config = dict(
    n_layer=13,
    n_kv_head=4,
    head_dim=32,
    rope_base=10000.0,
    bias='none',
    tie_embeddings=False,
    init_std_o=0.0,
    weight_decay=0.039,
    warmup_steps=200,
    steps=5481,
)
Each number is 500 + 40 x the weight over the matrix's rms, rounded and kept within 0 to 999. Layers, rows and columns count from 0. Numbers have three digits each.

# gate: layer 3 MLP gate, 320x128, rms 0.206, rows 13-79, columns 64-127
# up: layer 3 MLP up, 320x128, rms 0.203, rows 13-79, columns 64-127
# down: layer 3 MLP down (transposed), 320x128, rms 0.179, rows 13-78, columns 64-127
gate13:585522513491437429547525464440478515483481491505478474490453487477485560459420538477550448504492500495511420525501566506486579532528464466567509458420561458525597494482475510557426468498544480
up13:514537494440449445524489489518509508493524464606525468507544533466487514365529486535584528509544492444518452500501533504518502512543404478524471538470524435519512484466494499513531502528475527
down13:524472505485506460563457529471532531526515461594556451494483474436456490455559431484596476475537508593477498456508516533545501495489517469470453551510530455490560530561419489491542537469587560
gate14:525554535517467456543561530513477451488490503475434454444489481505472521479585539485494505572538508533501455514503539538500532530501556440557528437533486535457506487466424550543574472550578486
up14:503514414492540436562504494509500495492461611495459507436459457575479522520484479452498445552475520470476581476535524479514493457405484560509469513509501465547466563462461530483526550528517544
down14:501509461566482503527513534549513413529436557504545493447501496500520507462564486522493481456571501454473467526519434475530535549427519468512565418579438489497487571460482568483560466513508538
gate15:581509528482503508558556452598472431482504483489515532495483551532458509521439539489475530466481489513608447527489484533514574536506526445508531532529538456491493492568472509497428491520499492
up15:453484486588471440468531491450527587463540476518477484509554425459565496483566499535487499499530523459454500538441553474483471543547560494486476450580537520500508462448531522471542461543498514
down15:547508446413518511498479499450585542547538499551469526559528474486501555501468531542507469492476535494537487483462585534466505569532497566464467492487491512484410470467517484485501429468519512
gate16:566484540489620545535500451529463560466473533512502492488525544514467468497473525494511471574471506564467561500521549506494455488511510524483429459528488459549473515532562517478559454476500486
up16:587500526480541571478486454481518527536552490471542439498510548458402485499519513470538480545443517483445494514552494473538440407560476492520512543556521530503492507452525480463494494460500503
down16:531484547525490514536489529559509476500473468456435435525448514496478499487561490519475552482477485542434525459500557545421509520452441474542644526504465481505500463451512486492534531490503512
gate17:485461583532555593490502396516514529603505497460521452500527523510503541473558479535547479484461542541454404471512544562480571521423476536468512587487464476547546492478510477477502480479509546
up17:513573422546417518470453512505524511490478511568469538522473527467453435599485450529452552532512537478490579489546574523511475484513507479555497424525504486536479465491514542480491488513503441
down17:454554481487477546487472552571476554486450481472522481483553476505470537492470508576482580491506496542487518484488521489554486565502505491608459433500504533515489445445548489513463417464463566
gate18:543474517504510423534493495485434525491556583500538539447417504490470418531447456541499560505467523570496477474464597486434461540506539565493444532548457511456446500546508538534507526378516452
up18:524501515511504509516525450538403526540477520493529531495475515508454429493443474531483569477523503541506504463528563496437480500524499550500429514543417527510485506531561506488558523436527471
down18:526568573442538468493503492585505415453491559447503563464459511502466433503490410545442570481598508489559516508469507497550440568468541437550527576531479553572497589497460510527505526412526521
gate19:500531583547483487522444504480536520493492448420466597532497514534584459539577486523492484502553502495483462524492530494507469444523439510501464460479489495527498486442468577450483528530479537
up19:527476513535529505537450509442518523518474501571480509467510442485578493466553522404484484557494462574465461554533515549558532522511501524549471470402473514534461453492426477559503517463556592
down19:496524480485448510453509436575485582492511463495522456481548491519560425499452522470474513502496526528450467476494458451467496537527530517391484470501510531538513453526490475438512478545457505
gate20:470476466434509603455458534497528599548551548483580523507486484476535481487496519545475430530487472451452512560519439525593522498512541477540612470500553515467579560508450483501472490487538587
up20:500539522484475488515464543499466437492521467592547539524474461471494541453468526491456554538504461461513503517480507536516526532529516373520463486471478591522503555548491512507516567479496497
down20:454573510522489561518569493486409541547530505512563573483537454463514563509492474437481482492551500489565551489524502491424517508451529446518480512501530577471495565463537502558489491386529486
gate21:528462435513470518501505455476507460479417573394482521494562422488484599488457517547514512453440544546494521565468497494443489526482520549429500570483497481509528596499451490534485469449469523
up21:540462470532448526494507455435499481524411528406492530563510415504465558491510537485515486474493540534499455572477492480495522534555517546440483536487505508447492579504483497519432447468511475
down21:480448515502477516539563579452603459435443428455463438478454445536477529497552538569505466513544556547496439500450439499532475475535481525536514571558471463461504518503461499563485494553499473
gate22:598483589468480543478536538469487475560518529530512439521485508438528482529498501500486498522485501507477491498470499618530475502444506522494527495534453450552475488454560523515484479511544524
up22:426457480479494527494483511547496501564477520438525576537503512499417482428422515498471474433559477542523517473520507481493490492464485501481433506488513515464559537481414536470521526515500483
down22:486512523473531551533488507496525483508526514473497547513531513495435453509452501492528494477541567553540530477505496523469513476449485526528427537558444506537586538431481533510441502502509485
gate23:464490461518475497500516478489500528536551475495525539430543491539495481461491505461460526507490455457486511588578521523446541440477476486529510425533479488470504452523521441506519449513491462
up23:491486508505487552493531555511518541546475520550453429496438535474493520457427519500482471492485475482476517497522500471442499498457497489541513488500487496500525413528533489492505503506520536
down23:445460553472491479579486393494516425541504459469456482498479517595478565463505497509522500490534475515502485539466524503544508516435473477529490485462463524462497517489535531539488519530489520
gate24:513470490490513526541531533434476525544516437431568552495569485528564467530532451494499506464519545502511486508485469501568471500516511479474479481486513479518551498548504478491509497454507517
up24:466499506483497484503545511497553491436478541510461483521520508449584459521465499563487460501491478496459472571487551489470535513499542516506555473528558508500491499470483541561444439499513416
down24:525499532528513374522520506564560517502495508513469468450495503485584463522488529544470466514475544537486456512488534511482473539521506473448494458474478512494494519490495537502467548467497537
gate25:459496498545522499514460513477537551514557530553510516483493465544491527468508566519509501459471451480483510504590486536463528481493500540481508508540473507466490476502551454452568541497471456
up25:561526412494516466446532495491432445475587480446465480474452466466461490512471474519451502542555525482488470501438539399498448502482479476527468431445491507536518510524482527469472524567472529
down25:467487495522472450465496524492520451480405539493539522505559486522514484490513498478466560529512527495473424513495474557529511532466464482486495584496494469475548513512478535535493509524501491
gate26:561508533485515475525539453543441564421544502517495474477528461417526483556473504498428507585444457575438514518502521485446534494497506459510490482512550481475566480516554490550481507517555489
up26:547506485489506471497548483488429560477527496554478464441513446457516471531514514481438474517452536579481498534516518518503524506497492449484491453494528504519523535496610473555522488558566517
down26:482499499438493418571468529442487472455520526511451538447482445483494542505561424490470465567520509490521533498499546542468442493433509559495478459489503495539547470453498529502543526459454497
gate27:501505512431543458462505533560502486489482448530525421434481513473525390517528501532454428474460512495505566525558503470491487520517490538467426514510440502474483506452481461451447503510545540
up27:441553526452502610449439460470477531498487436511520462528471564487484483470502573459526505540484459579513565493443500462452457484472445482581498558474439538559522446502513491546515496463434511
down27:495494419460567508520536538534546552446496603473567501487491483463473517513544560528544509479439442471485577510476501536426459411470482461519560517437415492565569471542499454518521439457524448
gate28:442547453545486503592521495494557469398487550462430496473504544554551549465543542453538402488519495442480531549562483484513476482415495495504482502450554520494502530497491534461543460451507482
up28:536457461461538521499455455496465500471596513479546524485484550490433497510501415500518516534524396528489468510477549470555469438536496481521519477542532433524498509537502538529507518541472580
down28:457490487486490556490496560547529534514521499488538463494486562427501521525482459488523568522514457536451476502388488494518491529542491441515482504515471466517475463481564589550475520399461526
gate29:503553540494504535566477504485530509543541506532465480476466508524552520511479476515461540445497445509530517504411552518455528459473466479465458555482534522470539544532510479539487461502538465
up29:518482534497545494525486529452516505489507508504497500467448502526603471437510508533455573471496424509535535501463526461470507465476437495507494552487531510468534578514480511540524466478492471
down29:509500560503480487501478572509459457547592368453480487511496524485497488456488503471533502466451437468472483491518551479507484492495592583563473489530549503487529531538508456508482431530480487
gate30:476545468431538485543528446538498560509519484502496578480552504509505513479517420423509425503477503547506523489531531505417533500432402514477514466503502450439509519506428501462551435540558483
up30:540516487528501496498498520474574509424530488506473544509546565544476488452546459471512499536522518446493510503490579437464498450460508466520463537513560479539505495502514511498500466486494447
down30:441445453529539476502566587555428493483492487516499565462529541456491513522518520440523560471411477532493573464482576514530521552538483472446550439507487490507560545559447494494501522442544455
gate31:553490536460500393528465485474566525470482393468524547492509466468556474514421490412494511519474500518514475484553496529473469468503485526513562488510552467459466542462476511501409532483530438
up31:504564520537578432492489523541482471474514444464464565498516580428474472453545521391513512487495477507511484469494467486542447412468519535485545528495532476529475494510499563468476427487464486
down31:480601535514545447492455499490551576535511426511501489563530514496476507532490486432544456522502566466601506487491491506424459427575518530495569488458465429450465512506478508409460477508460510
gate32:519503464535512422529534510542512542525489529527475590528511442463496521505530472532432527478471503535566562438579532511454553524500486464606489509500569534463429523500536507493510481509427460
up32:487532535449503585478449467451511456505499478494454434439435545527516497490490541465533412510533568480428470616445432471496428512528477526414481508485452479511538444490456548511485468541494540
down32:549499514541515502554469452519505546497500479456519550514553532458561471436506530472474496443482496504543448509466492482531506547491494530485523498495497468514522525496437506520479495456459491
gate33:423576451480428543589451506535527585447466416481488466530420423505519459493497417499483526553477498448451499519459523557475578540456545483433530600485528548509503475537468414540469448511485559
up33:424525510516545557523495474470490492538399416470507558480511487490459499491474512474519465546511371601517517520553507498466497435534458508546427415575467549484477503412506554533531535495468474
down33:472513469455473576541518473538451447440387429484578486455445530478488502456479530504532484508508545436430555536484540517533476487493460555553491502439496448537467480517613534501407571563514528
gate34:542521538478545413510483560544558493549495498487456509518420527496482467577445555468459447505464477542415455503480450473566544501522462547500439478493530498542480523492493505471523472490481507
up34:473557443478507489613490456499561494517514465508566474447569497436480453468505441509561516589518459539509536597528456439416504544478431463478474458490529542466490530565493477487522535514554518
down34:517555485515461514526491436523552505496550566526524454470504526451508485524493458531493576544488485590544434533566498528529468463488521558454459444489567538504520506528554528477469596520592459
gate35:500500460480370526465523526511524478452489404489463520493435486467455488478490522523455450484541428475459483599550577487456534548518528385449582547570486562529427411395486509567451468572543470
up35:499499441548458490481552508434564542385507482408485578505496503465563451476365472571437516523517487404453436512547519453506503477481566530506493499517473564502489415431565572448501489509513352
down35:529385415508522574554521504509458505454394460465379551449432493489464421498456478450553457480528503509476482568535516468489489427396537470516492547585498458446468498514478435529523518422528475
gate36:659470325517483556401451449487478374532546540461466644549487437483563417554513405516388479467488574382504469504570486494481485508599483445484454459555465477541405524639483532451481510456609495
up36:601488401553531524498489505483452462539532486501464505447488400481620402463450503539465573461509515436550523452576548402403432439510476507510443475576430454547472535535396478434467542419477408
down36:554498443435523515449521481466503452519504544502456528534380494430434510495548500443418523475518416397447500500507419510516569424490530501509462609550475519544487501607471464443504485454417472
gate37:462444542554504462530533447471520408545479503451529543447440498510519416514465492560474494487542479523528553441475512524519492511505474565520529531464531510516459468525552467456503552458457434
up37:521486542494547429577444487541488408490473501475511496439448525528496476488552444509465486533512472546510534471470485560498535528442590560516504528509598468501515542495544465407531474466499469
down37:494426469439495540554491558495426436512433508526480472512470506503442448465532440531520431493534503456522516481521472473511490452493559502512563529583528508489469483508547464495452487468517509
gate38:552511552504468484545466449593448496547495504501485462489479512507509485528467538482472417464445548451486473513540481469436497485573413530535491498497499496599459495498477504522458545572557565
up38:561423497506586501493459536456464459467558525461495544447534507471504486481526464531474504491491502419545554524499516472560497483412461486597545568472528470514497500547543484493510533480515462
down38:461510581478520458433440490479487421494551455499513580443532503478540511460534480583454509575485538454566491496501487459557445445439510533469525530520503474471538482501574572503579549476500511
gate39:508505561517485518553461486554519550488479461499476445426512437475453504568457503497509498569502504549536516514435449535511578482482502479450447554515514513534472545524515556529490496449508498
up39:501527533508504513493486548516472527442456475465459402495545508508439509570425521553469475500518500546553524459492523539465514467486513441466473558473461540458467540474550514531495476451466475
down39:480498524511462505460523505475483513422516494450474492492491490518494446475437523494540478575501492512555564459442442490460486591495536479443474507426448491477451531565600506483519560468465471
gate40:522526581483465456467484514512534527437445512490493437509492531469526458498500529581523494433454500551510516457440549465538446510575504485566525458504449472493591499467475529485528500476513499
up40:514482526462502496555524490498470512475563483529455569466478508441456479496536513487432460447416591523519515528487555546499553469488464480518498489546445423469481524508504494505501502499487476
down40:552543554531503531525542569487527467425555494475493498472455504376481563472466524478483485465453555443447578558476409553468560487533449492490478536548469472453453546533459540514496535511496519
gate41:442504536485527476544512468439480471488534458516498501465534473447560439506513437495508517498433506514456509530536529500502486473450459478508543468497505513543560506477483548536556520532539545
up41:403497520472509472522534448485552472463569474511511514535559499489568498506491477516489499516482482521461506576506502463458484478464464506500527426466503547516587533517519531583522498536519473
down41:392459464510438556514531504505491497541480484526499510534497513496493495501467522473515494519508514449468517517471506505471464503493467521493551445468453541510497511500466530570491522510479483
gate42:515487472582507528517501470482460519453461572440456603450527492518494465464519494495508443453469466478503516518490537555548484533544485569464546554477555501548432423473531472572490455414470520
up42:452458504545471505570529463440479484453475444422551547545512445505480433507486423461514502466466490441482485563473573494498535498484536520492518520513516540527465539493538504534492535463494515
down42:447423522525488515565539492544491464468484422522525463577479495524471510561498399512550520523471478514480436479476493494467478408516509513471530521476511443479549503477420548495477558534469522
gate43:506588547551457490464557513525473411519451544425467500492459508468456561467442558544475452428416480501530487527536511505566413468539394499496646484446476509482529486511553373490505499499489504
up43:468534495502490532405595470564474486556421476481595474480495490495546557446492439453445540592536548494571469475471540477546457393606374546481535484478496542548472418495555541524409449451512565
down43:481503514503455456527551483441535431603470481447535464483465511532447543473543441500540520576481555492571486541534485453463494458556461480431577493632538558531505533564526555550574500472465505
gate44:446481551487486482520568410492487519437485451528523456439561499536475562461504508517493549531479435460455461566467492504561512517531473529452470497459551576474452516521532560502517449553486512
up44:559505465508485521493506502553490542486549540469495585549528500505396572482498470485491463436447565516546537478461451476485486491510503501554517560566456476491473435471566516464552523489464477
down44:568507449565545574497501529555505482480518517523542444502512499537467519483416535458482472412516500531492588508491591478416502459519482442487580540516508449453622487481407450455464440521552463
gate45:525512463459546492454501444576497476480467513412522512490542456468517505502465473518521559480521521437600500488465554520459494504602508456512512505488480493511563526525442470472490512490511533
up45:458492486500520481488465532478490491434534458509451485449473542548531482466510498486429466512535481499419530495532468488532498552524491535460473495501481540454462513489559529513533555493445452
down45:611495407502514509474487446565517565468503499418482528514448495467460465472533495510502559487542564464560532528478489481508529551569403558546536464496419469475499472516466537529522532498498479
gate46:483517518510601486503439432513499428587530452523488463474531561488599540489476508478490411473575528491476496572568481567482543528489485492542538503472479495502543558462534538564490506521465422
up46:515417484418509542526492447455504484445506513511458494492515518476465549533550455528462494557480416420475478492485487518578551474437451555510526517431491502459522532482575523534517513562432474
down46:467510525458499457481490604524529568540409554571543521491493514460553558513483498521523447492450433475564501482459477550513580541406555509507467488368519527561555550538523488535514492549528486
gate47:515491435516458512406518422522501490530499468429500478536550504537481558491451483464465516556532423478542521526422460475482501506484507445545472509446451435423528533593494511467561500457443563
up47:533534530482524460537484504550493472449504453532501526464509496497439527487504543530507493445446513474479512453506508519537520439464506557413533561450507579625466477352468510487455568521579512
down47:473527468555536428504459430508534522494519571488482480479522488422573499479484620531475462479486584570494533488496534529494492482474503523506466420564504546583476407558503499505392520455561461
gate48:494486473490491480461528607500527483423486500519465496516476494488550476486511494490527534564449477457436492518520512575506549536497507477457506511530484532545497456415461577543498542504473521
up48:366517489456496458560542386556556509458466500409508539518448522542509557410465524508512486570485516458531410592470543460512555507511407545468518543465450542449482487494528453465609494477545494
down48:495550456503466469528455509469522603388466478505448459470545487467454509549507481491471477515494499465523474495530474558530497494489505470473522461501540481533504492489532470529456447341489507
gate49:458598594561506533454559497557496513561499510496559540531509564513528464482482525454539501493483471578497542526627626511501471544490464525491510474557453459515499509542493477502532587508551563
up49:483415482519461532415590514526485496545460502457582550565380547435586442536495460565574506448480458528568424538544511480573465511539522499429509462469519578497479426486488506530526445495438492
down49:516406506566473563446523510514492500490479545493501524514476497494514575526499502504563464473531537550499565496553526464458522436542411529513515536532392480567594523533510511506467502524440533
gate50:475509455533461494472505525466513504519453471518425548527571503535496555515493518503452485469507540483516491480503464478459515564546488534535460524428435478403548429483519455464469557513470534
up50:517522532463543489543476495426490526486544481506515457510495547548548476490478497531527497481511458494514520485466546525495441452465476482484577534582573482541433483502514450472498506549451461
down50:441531496471591483524544477451532520532505487480522490461528502520492520531528527510495571553440608508414489470517537465506473534501504508493435515548504538480479454564453471473442424478514487
gate51:465483504502512439496484384500517608459471466502460492545441592434538454445572551416496448432529465443499499517537414498541504501524552399506479527556510475590477428412466524588534483504516573
up51:455491489539451485494537506583529585449502462433482485542484497536445493537511491438488413447517476533532444439458479488521474446496473492534453456550431515484490456481492488557452467521616511
down51:507524493568484467545530533506513546454448498514460473454519516474449477548500547552494468522562458496540472505475530534552561427482504450418581531566458496465450547501480485501525462507524454
gate52:542511521538495488510503451533558466560420470533566491451517575563563547514475454457411499530520539543503454545537501446461552409514407448484530535552477597462503582502467522567473449499535459
up52:488549490538547476477449547442510475519509472454499516419502444473534411447532558598483449524535463443457548531476501443497518494501526515534481524515520467513547448491560482496531504415455573
down52:571531481414504434499507512496485531459472501447509496489534452516534476512575503538489477485526533454452494519474503456511472491449516522514464576507475492537448537453543460539552546472469537
gate53:572497516539488490472591493501477427499498513525492577489527493482492447530529556485503540454478560455484473480525486488533498471499542430548475508488546591494459458546488456466524499455474441
up53:496532445539482443511559550467526447497463505526517510496517550473508477575472545504498523497476522454550458479490494499552504487503571486545488471479556570511466397495508462449535497476549505
down53:488506502477528549513471533539482448454488402576500524505540456650529440489490550525527477553453442511554431563489503505546507475473494514497545525465485456445577521523499536494504510566526524
gate54:485519484505580548456508463526574413528453557494500537565487467520560486423456513550472431442506475508434497475518474537521575529489529503515471482479436486492459500423470440452511563511492444
up54:456450457505456429477466485578476531458534447539558491528522528452431563500506438421430535563510546554535476530509497415505483613470498507447533453533531476446439505551461481579470493458603537
down54:489510455435524499529445543495464392485569545361566486524454534493472459463481486471524519451485500480580461535632505520545518586550540514560488515553489486526467522497458528479535473483534508
gate55:445521503519442485486539526572504500498535480462458424523519526522549594476443448601493539420489628487513513466502491548483564559460464529444529537571457521576524525470582559518523520505518562
up55:523460440574538547488504477560499543432542494456571510558535586511559577438520459593495532492476622460543488497516498588487564513470468534508500534549521478509454534496549568488488569504507531
down55:493423409484482495522500504488558422463546482556564557602557578490479496547549516465496532513552510499451524580487514541526446525502458516623509486549501512503429600459492525459574514521471486
gate56:506550553487508438558483505559535562531498500461509535530475526504452465540451525479450503504502541458376513474498466519467527494435511458479501522544526479496507470489510486514464544478538500
up56:549519547483542446539543478513468539499481524530488496540490548478496464542469536459462570463510501463451539461506483526479501524484481443466500500575558506500507458491484509541477540498487475
down56:492510483532512438480546512473499493523558411546519477558457475511483490505433461489522529511491560520479427503513472483508533514504473532537497616524510462525554473506473544515534533534557511
gate57:524498458446451528522508493527446472462500503467541449527421549477575547507525529534453472409443497515559533546508549518485479492488528484468507459520546530482621483562487508518511485540465534
up57:567528471563492536538532482447485477556578509477513467468421456533468491412449521532524506494502516467505536536481571528521477505511498535467527485591498548487614488495505569535511509468499467
down57:522462586517477611555528512455468430423458508474557579581493493508487455468474487500420491553566457509584518568546506585474468475475509484440474511518458494468547487500529424505503542524492490
gate58:515471577501526440493470501503495445506577461547516548549517462478532522539554445497469456477427511534472449490485614435497522468543588509414493533460488471549479501509538529530455571404560550
up58:464513484488496492474513557568526457516596505482458520493548462496535456432455507530556546533417448475525499504454490520525503453576554506501522545506504487568476515580493538544548535453543447
down58:468490544524501480510498503578496512573535467535504595498486527449554452476517451505490449478474507468502424506497573594580567459551510529521510498494486471555495480442463487519479484507491423
gate59:543489486522570490482507557471442504483482568516446521441446497498550527472491542509494499487480493498566512494483489543553444471546448495479477526470460486526487536579539482463383459497522444
up59:520504541508549504527526533441454529549456516497407538493461540502534514476466528431504476477471521499530492509469485502544440497494470482511462563472467502543473519531536478449423496503552505
down59:467480484452498488479514476487448512554539509493519487548560519550525469539450460468554447527465552519495577498463526460464488581535494452477549589516546501509493466572520478506487484562467483
gate60:535481534515514509546507463488529562531489489545502515482489476410516459489531527566526456528501573497448511585419447486534461542478539571517482516485531470527561513538458533560505533467524501
up60:516523538541535507471544483555566569544451499560539538460439477502449449540554468487455471507545452557503572470508499520444523459550602504512545478524538506514492610546529506502544467560472484
down60:537527469457546568509488472445466493486524461456426477420526506520520448478531475491474458506506457491433535518506471493525522495471427523550516513499588533523474465520505505482493495505472507
gate61:470541536448559485535520486455504483557489549515542533458520594484548564520491553455456501535503540497525469443464512462447498469532428478523473549462563599541502496429587528472479409561461556
up61:473532476520462459503569533531526515384439497474382517455452508483467455468513519492482423461528441479478508490491495491480511512490624562490465512552491523545487518438483532527439571480565468
down61:567424490470462473546499460482508538505609488537480464427470546532496478542531528450466542487537399424500521526521533487407518505595507478546529463570505506530519582412519535564478446515480504
gate62:513493525447511518510504500498552519545472513503459521489525550478521494537466521515534525502485497520462494553512590510443487500437540487476499554501449542525474523495474515481512515579566521
up62:458464467514493495505520467505450525534444488502555453484514453496499493512424484462551569474485527490502463508534507433468443568532510466456554480518458500538512467494508464468578505533538504
down62:480483548449491468491543498508482474480505486544475510495450505487464407432497539486493509515545448545517453509489514471571466528463488491525494511535490538535473439425530533501497503479477508
gate63:528527566471477491566532531493497473530481492534505473559462520462537527519522495500494528491458622545412481514447437481479576460499442500471519494476517462501450460464420449460563472512459493
up63:482511506518479477539460583504491535517493448517501472563516481531576502546531528507482509513434559539454453483464450462481523485460435520471454465547488454528538520482425467496526479534482461
down63:523444524538461503494503521539461560469524514540495469490563514466472508481522484514561430479477481465516510452472535550487456474556563457493515463510498427485450490483473581484491514460508475
gate64:471463524421528523578478477530428549460506530571427514551528526546469506513605487468519519457453466510497474488489418464465390543559440463480534446481552467542497532493458479576548522468485539
up64:569493531524516476537426547451499474537459435537420455525506563481495463455431506384463516441447482421567522490463442504510476478476433564453473490505534514522451523507504493433496482535452486
down64:456549471482547534457450460453482531568369505518510544382458493547548458534518523469511620483488484443520518448527466537524486457492468586547477481474533459514482473416525477490455509439472520
gate65:594504516509501585515395469541481536424551477567503524508535523564539566516529493459525506530509576409475516563489571546514535534483509533574513528510540524585532434549490496584458573548487525
up65:479532518477482446380579544414512389568539521494528430482402414454461522501498444543486469545454456588633545467504479521457576473532462505428442480585477509485446495433526553472422473449556495
down65:437532443502513540461530539538473494484560571552525527521458487453472504567466438454488496488524450591477559453464559517589536482480513432444471483408526524520461502391581543522498571459517515
gate66:473547484518453470487483501469513512468537459466447545535564444510479520468547475553457462509435507441489546529478473514539454494510535490468490519473563530449485512482484450474518514517505440
up66:536527473473506437540458482467510457425561483482512446548545492514451496507468493465602453456481499475518516493513450492452505501479496462396510512494537474452419485466533494509453451466515526
down66:552589479517483521569509475484552518526511529530494520514430488541503537532463533522563538478588492546564553535529465491450488516433462542536563530494489486542507487450501496533425508449521483
gate67:529528518513541499498531537445529578449506521550501470604497530540585570517424524528495516524505555486496403457574513569537410511520507585516484472491528535535495532471421515503555529504517471
up67:480473427531394481468505481501536428567489486529551511395495487478475430541512462535544531484471506499492553531443528453511641529521473427457525563506431449484507424558506455466445446476512515
down67:500478536576514497546474452498519551488511460515482541534470450572561523480464456597488493550526520538452460551476461505539491539484477534474499490528419398415477468493518530514464527490502513
gate68:459518499554503490476457453476549485438523444515473509448519461464587540525476485533476458526493458547564486531530509461536610475420434523444631630437505466541469518452482422551542526509572490
up68:491409461395478501530509512574395558455483482468518447541501532492437514547452532490505471494418458471428495484507459499503427547557545529623498395518465501498501503506544556369502555482433528
down68:390542465526457481467477508573499499452523476423532509452538498448524516482476548492497546552489564509533523528490381501518406487496497455529416484505505466428553529523460509473535517469495528
gate69:579492516525422465540455572489539505482511457522555517485554532517504430438531504491519551485490528470481457477465469495490495532517463492532541561458508488493384602460524469566485534470547505
up69:403474507443524476439500408486514522463483561501445448494425474469449558552521555485535530491520524530554489535491531540487496505470528472496502459478479470483521462525481455465499526500474424
down69:464483540465617588486530471490538523453457496521481457513460492529438511438442604461440515465477518549490501541518520572483562477548527465512459440557473489479477510551488555393511480396568517
gate70:488448478482498497496435588480513573495538488402460554539519512466579449480454510547507526518482497496404509536445539496465526520434496490528467472495537520466605581571444483462513487476554473
up70:554477488453524521455478528551511545464525459466498527537485514488561476478486495481448552460455479509428470501459512469514556577430449444514479446490515513467563516541482494448570438472554505
down70:526478535473544522529507539582474501479586484510557417527406499525536504491554411480528509530488506488521515477526547413430497524482515452486523453518533499518510471499574438411568438476514551
gate71:488550496455455505518475521525538446500520495411426513504466498529545528530443513536513580464458412463506459549520453445418463548443487529545560486410532520578409472495459455439554484521469487
up71:477571466431436544554529537535539463505507474505463477539478464502539541544465500509480600503447414477463453550506493467460517512479499580546551536427585561521416478496447463457543491505475485
down71:514411583477425517541569532551565494548508427550484507469520491502501493460398480587536482504500530481512493394564485484508504487483527535516506465547551581494468427532492506565491493472546492
gate72:509532515524556388543466448591529531493479486480522549491479466493502430575505515527477459505538496436539411456554463511584530555497503493585573538486531503429490536445542575492467505445549504
up72:512447542527480516561524493456481473509534491456535506565494468487556423625583431501475527570501552480436502514567502467508548496493487522528506445523457465485552469422486531520488599483503437
down72:527509469487457452516517571474433467478498471555539530432489506439405542458500493581456514419477476498603477484561519466536514554482473462492579524542581533480498496518457478539522532503494546
gate73:537525385525519494479401505500485464541494511538433522462474566475407516459486610533464467480480475479476496569450558448382449524466510531500546533490549453552442515474410534515488569548565493
up73:523550428492519481427473459518467506629449489575476523432472493610476517466452582510515467495524473485541514551483525480471421560462562560472595589516499399560470453450471498550479526507542486
down73:453434506459553506506476590431464451553480439613531445518498460505516481450566471497445448551546483550488478424482514519501419508474485471524528524562493464528508515472558470493444468519522477
gate74:504540560555503465496531490506503514518503447469520466531501496507518510465481495559406497492532498502483551484520504579439492469522540550619475460544546516480430563567545491511531521533509427
up74:492454473498553523487481382498513442533525546484496529421532494422484487545522447448532467439519449560484521500525454442495532468499397456424501502474509470538447522494522579452470526479520450
down74:536499515449511482536536505557497486509508493467566539468507454554479509557517456496514517518470538528522480489463480460500489517472538551526499457417509476501545461427556519430468520483563445
gate75:517408587467477446428451472551482521538475501554520550560521522511459540564469518489450532515504501453455516496473572512505463512533499497500585515480561515510524467471527452494501494535494593
up75:439478495478532464466472465507503501502544442514557483518531447457552488479541568453481456476481519477558496481435498475482480520463516474550533469481524459433482568548491517449512510517544405
down75:469506492448541456465466394517572492559486458517529553457508494487493497439461588479453456526504490536534526503480486500505545515504536464551556467488473483439475490476549454485502560458485462
gate76:562481524468481517573527565484587573460469445460385476477520547407590520559505535525486496573441473553489557569598566545473431474537480507541466416577421492483478460458445541501444528504445487
up76:509507454501442490535508520463492508508494455597462481500456416590481382492461496479442479511562528551468511476437516518560482473523549539460501530387519452562547451502567481485505439426593480
down76:424519511594587432484485556487517505474509569494465516466489508549537510430520431574526536490518510509509549492399492483446530450546558491513525469520476514455484558542540450479443506535564534
gate77:455492504507511502513442457486583577570538512450417496544555470514525523465495462560466559477549417493491541562463462534582504443547563503602604491552522551516466495496548476482477492462459492
up77:552499565451487489517494483486427462543487457477554488490465486457462533485518491504489439467413515506506480580487478484564487590504466555450510485459450459509552500554454521512571541591556559
down77:453464495533475496598508508581534484541452469470566480497524463467547533449474499527451550492480519479457476493501479494550404537486404498476494435476466498483541479483430573497420526539517545
gate78:428550516467447469495582516534555493485544569499436455545578566561518439497427515495480499505517486531543559457563506518501486460528530521488495549521454526468558516444512526526531424441517460
up78:486515458507520528539443475481491586484459525519542520532562446533497516489512456551491474411536526477515532517460473507515539554498501532576518545510552507509576524500474500533411522576404528
down78:498446540427503464542491474503512483468471526530562490466556525520465468546502463583429515520483505545557479525496447525534458549491620496543560523474509495506558405463486469552463541572475461
gate79:495454551505525517452536449415515553546504465482469521501547545483508412561548600544545516502534551491516434502467474478467531468481504502517530540574487547487507438518463530567490450439521438
up79:490441595552468588501443488425523476556553462487476505501522576462553427498487485482501446463500546548507522498536525428486492434501503459443559474463433467551513524499479532478496514523551527